Each number is 200 + 20 x the weight over its row's rms, rounded and kept within 0 to 999. Layers, rows and columns count from 0. The size before them is the row's rms in percent of the matrix's.

# layer 3 MLP up, 2048x512, rms 0.00788, rows 1257-1282, columns 384-447
119,186,171,194,218,185,197,196,182,247,208,166,131,209,211,222,205,154,200,218,183,161,191,188,215,200,218,190,189,233,214,225,203,172,173,200,197,221,211,172,196,211,220,213,210,186,214,223,197,207,174,188,149,212,190,181,185,199,195,215,212,190,234,191,205
093,184,210,208,239,219,197,190,172,201,199,207,221,204,211,223,212,215,199,176,168,219,221,190,186,215,223,190,216,209,188,191,211,213,221,184,220,226,171,210,191,207,198,213,174,200,213,170,168,249,198,228,224,214,175,218,202,178,199,179,209,152,181,198,192
094,175,197,229,188,204,195,212,216,182,168,168,226,198,248,193,196,198,194,183,202,216,223,184,205,178,201,204,176,214,205,187,235,192,191,160,211,250,139,180,212,212,204,209,200,204,209,197,216,185,226,239,203,191,239,176,230,211,195,183,190,201,194,198,189
085,211,201,153,209,203,207,216,203,191,240,231,188,211,200,232,208,213,186,195,183,227,189,219,235,255,188,215,201,169,196,190,210,227,188,208,210,189,231,234,217,205,148,219,227,202,202,212,197,200,199,197,171,216,154,212,211,180,179,174,185,208,201,206,189
090,196,221,208,207,199,208,232,196,160,228,239,202,176,166,217,200,206,190,198,188,212,213,229,184,181,216,176,149,235,186,202,191,213,195,185,194,189,180,190,220,144,228,212,164,200,216,216,177,191,167,222,226,224,219,185,163,199,238,220,224,180,212,199,231
094,194,202,206,213,181,192,204,201,162,211,201,170,197,202,204,209,213,205,184,198,224,206,178,196,179,206,205,208,177,183,229,190,223,172,230,179,177,171,219,185,184,194,214,178,201,179,208,211,167,211,183,187,211,231,149,203,179,205,214,200,249,207,216,159
096,201,204,194,198,194,195,188,185,215,200,213,224,218,226,195,229,186,186,185,228,209,187,171,192,215,172,215,237,219,171,216,209,226,221,217,223,194,207,245,174,216,177,191,238,197,223,183,240,139,175,204,176,229,205,233,225,228,240,196,195,186,173,212,183
094,211,220,234,187,190,203,178,215,194,223,202,193,212,215,190,214,218,200,182,238,231,205,209,217,199,235,234,206,184,182,234,184,264,238,190,195,217,224,213,194,184,198,215,193,196,155,210,178,213,209,153,191,176,219,193,173,223,220,162,197,206,172,194,217
097,233,206,203,171,221,199,228,234,172,209,188,234,221,216,167,200,182,202,165,192,213,186,199,219,197,229,218,162,178,196,180,175,148,215,224,222,171,192,216,216,237,178,199,199,206,213,167,216,206,203,177,194,157,186,206,185,243,192,200,194,215,227,193,194
091,212,180,215,174,205,202,195,175,240,210,242,187,209,191,220,222,200,190,231,183,190,167,198,202,217,209,205,232,195,171,218,169,211,172,196,213,202,187,185,215,172,196,194,188,188,193,215,197,202,195,193,179,193,179,172,164,166,175,190,177,237,208,204,218
098,192,209,178,215,215,209,242,212,208,194,192,145,211,199,207,167,234,186,191,210,208,188,179,206,202,202,210,206,176,202,205,182,189,211,214,223,203,192,214,187,210,211,201,195,207,184,213,193,156,227,241,208,176,164,200,227,229,197,172,247,212,202,212,187
097,173,183,166,176,181,198,178,180,203,185,181,211,188,209,234,200,200,183,167,184,217,188,226,226,205,185,181,193,203,152,232,210,210,220,241,195,187,239,187,189,194,225,190,222,193,183,206,205,194,164,197,228,206,205,192,169,155,201,201,191,221,153,194,177
096,246,197,192,164,219,199,207,234,163,199,240,200,236,213,212,199,206,191,229,246,198,210,154,201,231,171,225,215,213,182,221,190,159,208,172,188,209,186,219,206,188,209,195,205,200,203,208,184,229,196,196,179,235,230,197,224,167,224,174,181,203,232,204,216
091,212,198,190,196,236,199,184,181,180,220,180,232,194,187,207,201,184,184,184,189,208,173,262,204,221,175,207,196,192,185,210,226,212,202,189,189,184,193,179,190,191,168,210,235,194,167,196,186,194,213,177,210,236,210,174,203,218,210,221,197,194,168,207,185
096,199,180,198,182,192,205,219,200,185,219,204,202,207,208,234,194,223,193,212,184,204,179,220,205,207,240,209,167,210,157,205,186,202,222,179,183,196,204,204,171,239,162,215,218,192,146,209,208,214,209,197,193,193,200,195,200,197,175,250,178,222,188,191,233
094,183,204,188,207,163,209,202,185,177,228,212,209,200,222,179,174,202,193,164,184,215,215,197,233,199,230,183,191,208,187,217,231,226,196,201,198,186,156,169,215,179,215,185,233,204,179,193,234,199,203,191,160,220,213,177,217,216,198,214,192,225,186,199,190
093,225,206,208,196,191,194,191,173,208,214,178,252,218,195,250,236,214,206,221,243,198,206,210,209,172,191,191,224,215,180,216,204,184,227,194,219,216,205,208,185,241,204,204,199,192,203,214,191,191,175,217,247,202,166,185,173,187,194,191,199,181,206,204,209
122,183,167,220,214,202,234,156,207,217,198,219,201,214,221,193,208,212,164,188,209,201,197,198,211,215,207,190,241,199,187,214,195,197,214,169,173,220,188,153,177,207,196,197,200,188,190,203,220,195,207,181,180,172,180,220,180,187,193,190,198,208,206,286,211
095,176,225,157,197,207,202,200,161,221,225,209,194,218,185,200,170,170,206,191,222,176,197,233,216,195,208,204,186,193,200,178,169,212,202,192,195,189,207,215,181,197,201,169,194,199,194,213,209,173,203,183,172,214,211,234,206,194,201,238,229,176,180,201,206
109,209,188,196,200,197,212,194,218,215,190,233,198,159,182,204,229,192,192,202,213,216,243,183,226,191,200,215,184,157,194,155,206,185,194,200,208,167,250,223,197,192,224,224,216,197,194,203,188,253,261,199,196,187,186,184,207,158,215,218,199,207,183,208,187
098,197,190,199,169,221,193,178,217,247,157,207,197,164,216,250,207,172,190,212,193,217,191,184,175,190,220,224,219,168,238,184,234,179,136,207,228,215,197,166,188,172,220,200,219,193,223,210,221,237,198,206,192,194,202,199,194,229,170,211,180,195,207,198,189
097,178,205,208,167,194,204,211,216,174,197,219,182,206,148,233,186,222,202,216,227,188,219,207,206,188,212,190,189,164,224,203,243,192,205,223,180,182,177,210,182,225,178,178,216,210,188,191,210,262,189,195,191,207,206,206,230,205,186,172,183,269,205,195,193
095,181,198,169,231,203,209,168,190,199,179,222,213,206,216,190,216,219,189,185,226,222,236,192,197,202,203,175,180,176,185,227,189,197,194,186,229,208,217,197,188,192,166,235,193,208,205,233,215,233,226,179,163,176,169,177,199,215,209,206,216,225,200,198,185
097,189,201,206,192,223,201,182,209,203,196,171,194,231,204,213,184,214,208,205,224,200,228,222,173,192,186,247,198,232,256,191,239,212,204,192,180,204,208,196,224,219,190,192,187,205,162,177,148,184,209,208,186,206,243,248,177,194,183,185,205,167,190,202,243
087,195,203,193,215,229,200,211,226,234,221,171,245,175,165,209,215,187,203,203,173,216,239,196,162,200,212,196,204,176,229,201,233,184,201,208,198,221,192,214,167,178,185,203,190,201,193,179,194,197,177,186,271,222,209,192,201,176,236,247,185,197,188,190,192
095,179,221,222,195,197,198,167,163,189,177,201,195,187,216,238,203,199,201,148,225,220,227,168,173,161,191,207,181,207,195,217,186,176,176,201,229,220,213,218,217,192,222,197,205,199,173,176,216,203,180,185,208,194,251,193,159,226,236,226,187,187,190,212,196
# layer 3 MLP down (transposed), 2048x512, rms 0.00483, rows 1257-1281, columns 384-447
094,209,190,162,180,201,178,218,215,208,212,207,203,203,177,193,192,195,242,196,221,214,199,187,188,194,201,213,193,190,203,200,190,198,173,203,171,194,218,180,202,217,212,197,199,134,220,169,202,165,192,214,216,199,197,148,212,194,197,169,198,208,231,243,201
090,203,210,199,192,178,214,219,189,210,203,202,166,200,212,197,225,182,195,179,171,247,200,227,151,219,213,193,166,196,187,190,192,201,191,203,204,184,219,180,192,188,190,233,200,205,222,158,170,145,186,220,226,184,201,175,209,178,174,226,225,194,234,189,213
077,209,188,186,212,189,159,182,179,207,169,229,205,177,205,197,190,183,197,202,228,180,214,211,175,203,188,206,183,224,204,185,208,189,187,250,220,216,178,215,224,191,175,199,209,188,224,204,193,230,167,248,227,185,237,187,200,187,162,189,228,203,191,200,205
082,205,268,199,207,201,189,188,222,170,217,190,199,210,194,228,186,185,218,251,233,216,200,205,237,178,187,157,234,187,169,195,220,201,226,223,200,182,162,175,225,210,216,178,183,168,206,207,189,210,208,195,194,195,199,185,214,189,191,177,177,198,175,191,208
079,193,245,202,193,217,178,258,186,172,209,198,189,208,211,196,189,198,201,196,171,162,164,181,200,188,160,184,194,221,180,220,204,233,214,199,208,170,205,182,207,181,209,199,162,174,192,203,212,195,187,178,194,179,235,237,227,189,248,213,178,186,231,180,199
093,192,218,189,195,205,253,229,205,220,181,200,184,188,197,185,235,186,172,230,170,165,218,218,215,172,218,205,180,193,232,213,174,169,209,235,191,213,211,235,197,216,187,221,221,219,182,211,204,200,209,224,195,185,191,191,183,198,161,201,215,193,195,200,215
108,209,246,205,183,209,185,209,191,181,202,198,233,205,192,207,183,182,258,235,175,205,229,214,194,231,200,212,229,207,218,246,188,216,237,207,195,202,203,202,214,190,173,189,190,194,170,255,223,262,174,166,164,204,220,200,211,206,210,209,175,194,169,188,222
084,196,216,181,164,234,213,200,159,183,224,144,201,198,212,173,190,186,205,219,213,243,210,186,188,199,240,211,237,217,189,213,198,210,214,197,215,183,215,187,185,227,207,196,208,203,193,163,240,179,207,226,182,195,190,158,227,199,205,245,211,200,207,213,203
082,229,165,165,240,212,180,149,208,233,177,229,169,158,193,187,227,190,168,189,192,192,228,193,200,165,203,220,173,205,226,193,192,242,210,182,191,211,210,220,182,220,192,237,220,192,201,187,198,197,191,207,189,185,219,207,190,230,244,182,199,177,193,194,212
082,179,225,158,183,225,176,228,172,213,221,208,185,168,203,225,207,188,209,203,192,190,171,199,221,193,197,227,218,174,171,187,206,204,181,207,201,163,194,206,212,194,179,211,247,160,224,223,226,140,178,170,171,223,223,251,230,186,209,215,224,187,203,210,175
098,199,237,197,214,212,211,208,215,200,194,180,188,206,226,188,167,204,230,203,165,208,207,219,239,184,186,184,192,191,233,221,194,246,204,204,207,187,209,196,230,168,183,174,187,191,188,234,192,247,180,173,202,185,165,207,195,204,215,174,162,197,188,209,238
099,205,257,183,217,186,180,213,199,206,169,188,172,189,216,208,194,202,222,196,215,170,195,187,174,191,198,201,222,204,219,188,188,216,209,197,166,183,195,201,183,176,176,209,166,215,208,221,237,188,170,194,174,218,223,201,223,199,197,187,190,227,213,223,203
087,194,176,200,209,208,175,194,221,194,213,203,166,200,213,202,183,209,195,176,205,192,182,182,171,187,204,205,168,184,198,187,223,210,198,213,214,204,167,214,194,212,205,221,188,179,183,183,168,204,231,190,198,225,228,206,197,210,211,223,180,194,198,163,205
091,156,258,206,211,182,229,216,180,166,220,198,190,190,218,214,204,191,215,202,210,228,214,218,218,188,238,204,232,198,233,210,205,214,216,211,188,218,178,235,212,211,189,214,162,226,199,226,182,242,174,204,187,219,227,200,227,196,223,197,171,178,199,180,218
079,217,213,199,205,212,217,198,198,210,202,178,189,216,238,199,189,196,186,192,218,234,222,196,194,201,191,239,205,204,180,212,209,205,173,187,237,155,193,202,202,211,212,216,190,202,195,195,209,182,191,161,208,216,174,178,192,199,206,175,207,205,210,192,202
090,183,212,183,221,231,190,217,202,203,218,192,230,184,209,161,215,200,187,165,199,192,193,231,227,214,160,145,197,219,180,212,174,196,175,184,230,159,208,202,186,208,264,186,180,170,218,226,199,189,186,209,217,183,203,181,221,241,215,202,210,203,224,224,218
090,173,184,227,204,216,222,215,180,213,183,183,195,205,192,214,204,192,196,221,197,178,200,192,199,172,225,199,186,201,177,178,148,145,198,200,202,183,192,183,196,205,188,212,219,174,192,198,217,200,213,241,202,189,220,229,205,205,203,184,214,214,225,195,188
194,201,198,213,213,203,219,183,207,183,198,169,198,204,198,211,213,195,214,193,196,185,178,219,222,194,223,225,227,204,187,223,204,205,176,206,213,195,156,228,172,167,211,200,214,95,202,223,220,181,178,201,192,214,207,223,173,174,213,197,187,194,213,174,176
082,190,168,244,197,200,227,212,226,176,246,214,170,223,219,189,203,239,222,187,186,241,180,211,201,206,209,227,212,199,224,215,206,187,174,202,213,198,212,222,224,195,218,183,198,182,201,206,200,229,217,173,190,220,195,173,186,215,218,174,222,190,201,236,230
094,181,197,185,198,208,182,190,231,148,246,181,233,219,190,200,185,186,222,237,232,188,205,186,189,187,226,181,182,182,177,148,211,215,238,196,222,229,195,198,256,241,211,222,160,143,164,211,171,201,215,177,171,216,195,183,179,176,184,200,214,165,179,191,190
093,209,220,206,205,186,187,178,199,174,186,229,202,183,194,199,211,204,246,227,249,217,168,203,160,247,204,192,209,195,206,207,173,191,210,179,156,189,191,162,218,185,213,175,166,171,219,202,186,168,187,240,216,228,236,160,210,180,180,199,186,167,201,215,193
092,200,168,211,199,214,161,176,217,215,205,231,209,172,224,210,208,226,121,224,226,196,199,222,165,169,186,194,225,240,217,194,198,178,173,211,223,190,205,228,193,234,234,206,191,212,204,154,155,177,224,195,218,217,211,229,196,194,189,182,216,203,163,208,187
083,193,213,166,208,233,188,218,212,212,217,175,201,215,216,194,196,181,181,184,180,192,221,216,207,194,196,210,188,206,172,247,177,243,195,221,203,196,212,180,231,210,230,155,225,171,196,203,219,168,234,177,213,181,205,205,178,195,224,234,196,225,202,205,210
085,178,210,213,235,194,196,191,174,228,206,185,219,184,181,208,230,186,242,164,199,224,192,193,209,194,213,183,193,206,191,213,242,203,197,212,239,197,213,240,183,157,205,209,211,217,217,210,212,262,207,181,225,197,197,227,208,217,231,186,201,225,224,175,200
082,243,222,198,227,198,201,232,219,204,188,215,169,205,210,206,194,159,165,155,208,217,190,197,168,193,211,224,200,187,193,193,248,218,206,187,209,190,205,194,192,197,166,186,178,218,186,197,175,220,183,194,214,208,198,231,226,205,172,216,194,218,185,183,212